Part of a small language model's weights.
Training: 144M tokens, 4398 steps.
Each number is 500 + 50 x the weight over its row's rms, rounded and kept within 0 to 999. Layers, rows and columns count from 0. Numbers have three digits each. The size before them is the row's rms in percent of the matrix's.

# layer 10 MLP down, 128x192, rms 0.0802, rows 68-127, columns 0-95
102:535530509519480466478449497469538483544524504419536477485540510557383545540487526479541484573488522521524512560479499430439522453442498507502523519583456473446542544412495453474482547524512596478408596492524514611472484484476496495549336506504334583594357487503406570485455433486497446584
099:480532491508494511502561457483565596469473541448503489458486508524471562460498533471464422526459481473559504508494446515544456538525430445530496556579510443513503550533585485410512555536475441539495512468504639537571446517459491547422562550494556507430511551467490500486484426464447491526
102:513656420479560505435583434510519472470501457441511539552486481487433478545500474410451500539480495619481447568590523515436494431390508550475458476473532465519599447400511468458495455462503544411465550489553501475441547403503505413461544585486468541519571500501411466525495480448489455587
098:550525447544478561470524482500516405461458578465524486489456425524487533581343500574503492598468555488491565472539540510457428504483496565504501507497610492436473571540519456562496485491523529577420516537506566585502586465501493538423442483479436495543493535449584460550551526476557485540
110:469505436475480461507498493532515541520507459581465473558512470452505564507404514503481481564469512510516448551500600485463559587519589471521564501418527470479473459541492387476492493510459522428483565430485439424545407447542478428411480483414557545569433492557608486467597587511501499570
095:496480494581490489524542517469545511438484535469448566560500478511501491566553526561481531487488613453510455491493456448513496539492570457546525570617565563427455463484459599436532449411523502478458449434480538480515416474532447560504619412492486436505516498550582537497512529454509547448
096:577516516464487532536472494467457488443495478521407481453509472494588533516558555556471487477474433512465466509453459486530467597485567478440482584545506480518589410526425424513465443536464527571467501521549505569461452502475417526488524441592455497522512468453548515457500509618595590473
104:491529535551441430528490467548515445570434501445490466526484486528461557583574560554497466480512467467444566503463428579468537512578589513468507488487518529365485473519512439557489571544524516428445451493511476492496546483470453563451445443386517424534527457418500462525546457504433426495
088:471601479533488495487490487455566516443473579532632517483421446554521461559457527533440516544506486551464627391543417503518479600548492473552557467537481529486494503499481511549536508545463590534559526517515518497431446489494576559471419555580554595452585496454570459558492510560527484538
099:484568519623586466496491494400629516580495476565431473459418505497535516568531450510488466562539471497508520532425429505582523486460476476462560451428491456523471524482456437430502546419533545477432552491532456481488545532483512565451537546441582514531603474603529484440483503517570527521
104:485519475517514498474502442576496467467506428510574445374505455534488550487501502467594541474577558542498500522532387505531524441493525411569455456454482474498560516462558500487510477581496538559565496463512530466502539573579574559476407447510502531485462454518456508449450440404506470487
107:549540461477493444504448458477482477399476456410401423456496494490469600520536382537581455535537523483473505559483518490497595519501555462540531502484565509422529467473592501545400505413440529488484507456525511517487544513501562394570482463465522476472501513487483485542478502471401544447
108:589459509525552465500496456544491525519545506473543475589507471546497509518518487493556545463555504533461459476519562521546527574428442517546399460550564463459449353503448486498565525535533477437463509404457439488569396511476468512420572507444519520479543457517575520476530541497351501599
106:481497413520507542489434401526461563557501520496468482472530550442564414433472413501484602504464574530441432469551459543518540623447565529479592522454509552532443438475388474541487537468534553526464488457509507442467467479519528499505540519566494466512569446548509500487552486505432550476
090:484457524451455504516539552516478451542487588471474446534486539486565547341474527605425483491538479475485524515558461521443541432542390522512464543384506481529459403521521439472542409538492528401518502439499474568463460494413522540483488538406540545423457502501510496558600531449465531476
104:423453559525481520536446545492449465551463440509471486450463451455434544414485433459460521474452477558540530568532579442490450470506479520429567518505529483518378480587529524561510458501502603413473483396408481528584497520471497507497486464493582471506524474610412555457523601451477465521
106:469559563448466538483550493549502429501450595463452450548413448405481521498480444552548449457566447525506516467462444427502506486564413455488459457541509490465497516447516560492439486515496453484589471486460498531512516421526536429523525464530524541442461521546482627523493597470466491520
101:528520547576516443484553463465562563552537453474530513521521495477479466523524481441503575439525463500495515495612542452535532568466408487512512456470486530542557510463565536453453420452451471544607435529470439487436546465526573479520572483462497543535596566491452450454512551516461511545
103:557569422438569554559502582496560482513489510468499482509522494575475513502474426573525544536505406482583496496542539461448559394576473428463535435359471552460518510517527469542434469552407493555503606481517429483581543508597447590498476537488508535530499485452519542515581527469447439453
106:573590526546449448479594600463436479481447418401487475502551523519487465569522562495578398481549413509446533558498500461538427428474444523536572468580515525561504533490479468518511550467464477465548590551386522552471486524549463582487597483414521455485418584465438423482505567405472558394
099:475369537538496425454460549480487491587495566505547547513539509512536458543568440478485543598458452496481423479430461352452509520444476460514486452416396520473430546421475538529513507435536473490411557495477523511504555463503508509507411454466540463529592535472427446516498514454497539451
097:505533419581481524528599462423459422485576532459562419373546548512479534497507530606494538468563481535410458475545481477545440373539540474526454542525473506598451587496608483494389482443526482498413602475499507553455391477487396468496461491530512497534440478459522491504551483542439538494
109:496550508526465502463526481461497459497509549454478420531426516469499519440461532519485568440522545472444505500456458461558478418522449542525554562474449437505630473469469532467485425510471562489447533487526524557574533488474618556601468579433482551437481605561497585512463455492497538436
104:510390468517575535535601485568433478455500567483491519480453443428469522571523508482530568538485552434429445571492396484533458470521506523572601451486560527552530533587544513484391478538573458495481546456509493426547555422487561535538466397529575529495420474490539481443480524609485520541
107:458447499529474477550481558400494401451498526543509606459523456564489436427599464504482511530504443419459477524485555490521581525524473520464489427545525495513501493552530565435511479556409510533628514513525471420462546485456454481517456502527612475547534524419597480429579506528507562495
095:468552570522481492465574397493469506541474429514456437479457564524481446548464476499453492510563481530484439455598560486428563542533515535598496488527499481495556488550466495480508507464433447379529505520472477556495368437491514568540512525387556548514515482503471514512498514379544537491
103:537528445394439495492394561598480453580534589534469400504519565499499570492589512534486470519462519457463565535481476527525518489512461482443484387480497494515551556475589511512494434476466483456445488458501463460452443495519498602542479428561589556453517434493547506531452482543437473464
100:532513462467523467490433527401536464492566462455501431470465431484563391507392425433600506551548541449504477504538497541565482535552507516541426512492533502507508447557577567502516505497429472476563458504482528567526609500523518559540596400562487544451515525571539448531478521487417564594
105:528477518518409438511443472501517500463484502488444500512512579411473543565510437476451414525541546546433555442515582579505500601496538516535449577456490419527531500529523421516428560556595466445512516597474487473468554448531535463422508540538593524489410545587458561557464585489495586458
097:477446456462519440522641363508510494479466518588538500475547454514605461509472490463453509490507449498461556498536483456440595585461479543477513506545536419474478508541603477436455552567548507468476517489535493556486597495528552528456508375605444443481519484566545402571422540492488527458
100:486517444449468450459441572525420517462446462529530501564461543501449525529536505468476465346545402560526492557547419528449540500576443453606521500522537440476459478572488524528561523426494477581513457478561458466461506488523482609426565543500525600505537549492417495555512474478561527424
093:579491505559570493475570458517434469461511428475524490569444510480474521568526383430496420522479520613559478595573543585583443538481585530523511456600492517440513405473579532479580511522523477581473497543533429504413487560448547486480459492523552501462453491465486472578493524506483530499
093:471629530495408484507463455405574510510410436435477433452481481542480496521538469542524417594441370561475428507480471507467408545506457516479472405434509483518460543449445455469449496450608508375456467485601492471436468467528402531518516397497493520545453559545430507492502481454527487467
095:489434583393570580537499509493492522483420518546399595418445553533441434393493525470436472503467433501548476587519512424456488496510454458464452524465477514473508443562513494474494554472459509447398517487514422546574519474521515544542514418427553510538512568458561563512433492461489508541
101:474471511503493546471536565514422521481435481547400451496519469531518518527475387421470493577452480361466418476503515531459494437424562474530512572480605547531527501478454568444584493528410491541565486399492516525458579423452386507572447489461564436480459497462634496456467497522556463541
098:418553468503520436470542520465471580496564511634552449547557579473403498602604473438532533387489533484514479483494484501549434554526500552518545597472479507583543500489497471545478521538450483451521496527499538380522498440449535474550501483470362544545461519548524455548547540431501518476
099:478447563513563448510399555484546529471504520472483527482423422525413374417499500483491542484553473510563427492448492470451464558497483481470503544584495489479453504534463473541593581465584516510562449486489537468508553552564535470428460562451531509553475519443489480526497496499497407581
098:427424612593543484494534552415423406475521441495559536591526554515557514453508517557510434533509421483531450515511490443453467539516525450463534430570579530565487516471519521409549430451516426411511585514399542474445526471510454590485545537534474495558404513561572466413446539560519546503
098:454518458512481398554471472593483482508440431607481458427540563489452540598478502619529465516464569420528555582493445479506519529481537667461495534484472490535493509525436571511481510458535533596487469429405528465472540601469494433506512483510593503539512472528523540518489543359462512534
104:545550532445435535479517496524542486528485522500545481475534519456636435528453501491489609509541523560452381564514490459518552459539436489544526551511488534447475460450590511422487525569483533565508497438505552566485429510476503493508453457514382453515449484488505508605566545504473540495
099:501580400415570556495585489492554501546461518517482499484470437452538596452461567490564560436526498566476552513593422448517503509510449523545471455423488440563486515435465436391488492472465501493467565472535459495497486432533496459501483586507501519516470529511576486539583434543525516533
093:486540576486415478524455549457465516548474566503476509407560424422505530491498475518503481517550482487615506465478554476508495565600479537573611461526504470485501609511498447465450584492431473570514481462505518547454474451445429572579485412462530469574570555441484487501464527453586510568
097:497539474518501628464409512387483502556511478591488577467487473491514493547541537484433483471478435490573569462550389418412450358444455547524465545501396498533566515491496518448559555456540533587517603529496523528468513558382472538470549412457430450483564465446478505573473568542472520494
092:452444528391530491548477529496490575523386510489581550485528430568493506432472558464575478494440535541425455476467496443430518484494598494486511474470500404510577535527570458565564433523530507556471440562552520568545435495464586536441463549497437538526528565556480476416499612415539488467
096:539433550566576469483422568543523528587433520478535504443466488403629596514516517522509527538517554558495548511385484451516543499466483528421519480509552450443547543512458572459506391557488513428472489489452642479486457500520477611443597444529522512459487544479474556562399570577461571518
092:460494489516468560513521499527511529474534426543576573574517448489499497509471531503444480481523450443456421531494452529467495489433439531539372407520518487425490530426340542450574599504504573509488551480536551581480542574564447510440464485515506418478538568474564484492565442466510455475
104:490491440483518530506523451558542521462493533476448464564493465544480524445432452467598520603525473447480494560488535431508530430541544563438389507443447467521521489558502536560473421479572535419602461379514554466453474451495560577441513554505498440440519539514484537483484509439445437529
098:494457570468390483496540528508514460474511551535482578575467568411463385518507492513614507630399511442560428540552564499479520549528425491435614489590493464506483594470483525492510491445502515585507427437502529552557508459583453502497516486568533560454560513462449520557452471474549529464
091:399504498464499424489534559508467474522570602417605463487551443509497547460459517520463515452405533501468520559540564533484565511456492538377512479453446461463442446504546451474502514471564451499543535507590443527580538517434571519476460601401451495481454481510624425412523501492481503499
092:510496526539400447525455485458392540494560419499559452559560600558474522535516565466512466510486468509433557577558479537443474483531523528418422597485619432490461523500477518519552466534574518507533479494499511521420494454468460468532533496583489408538550510426463526423544509503455486498
109:483525509571489537477531569390447437561590487492386487569466474440460555476522507499468476495447538507625453509446531521462482418536466479446461449403506455539480479573503457540447546526447478516536558526441499548394614477468506442558504474498527532451478496611416455358539494553552469556
102:551546499551539452537544532441440524474551467617483466454457536529440421491552504589490572426513514537547533422555474489505542461430446476563370508529515442627477384516529510461446458455522453483498482562371546524475549495489462463486499484584484533521505419572535542592540536532483433493
099:522374518408408515475445471510470444441495522563494435470455465444593533512449533482540465517589464501564596475506514511462553601538383590505481530546506502613484575510447487532530567513533518453434495438447481482509524535412521471493496515483500504511501507451461473505507414437506511518
097:517537523490508499519427570433537513425535518474460599557501433520486540461420445464527453592529513547507500570399484492528423499482533593493543528509589508491498542491496523459567502478477534390572412498484502555498487483506547508451381411535475476484483523484483484496526499499490455535
096:527443513489618426484477572380502490492470506527461441446469501531345508434493495597510507361519461514554486564459563456543552483478473558552513532581467493477554494473523514494470365508607487566438524577483455468532471546466558554544461560472527418514553477550516577536385500405486477493
092:455500479470482473509588422552465506559539517501595480547523470440439465577507531557468428499579535491575578546468544448551485548504474602448517518434460523601457444475479487543439584501594522486545566502507433573475391453521483501480462482438519503527394465528514467499576609501492499506
099:505502607513519443492556524490497510485555578470459464449511491574481528500538482531483498479486574466514542491465475490646479522470442501504549518522453633601516565461417447401470569474486458440416583556497516548573433440500498479589575501559522496502466530479494468477440485460496522473
095:593589530412513497502529499568458632471549594389451460477543506525541525433601482439442490564424537396476520546526545539485571544539414454546506424529525503490555415422517444455533589553462496452531535552545412456465490498520455509590482489513514491476443500517513499424531492501463536588
107:491476467480549574599458438486497485482457530480484544552540507545331529522455459444468489635485526493524508493506572437431648482627501526470502539441499534456511455580522494491490503414549415489491605541495593531545555523478528395468489477490528465517463531504612429512481467556514509567
107:507512504482605429477443485489486516478455491496546482570468473514602464484545501544455573513555498477477508489535595596512519518537502460484568480473557510429516430516554520581528437473514427537535428476556518452450489526531596359480437503607500425443533559518518386453514491532472567555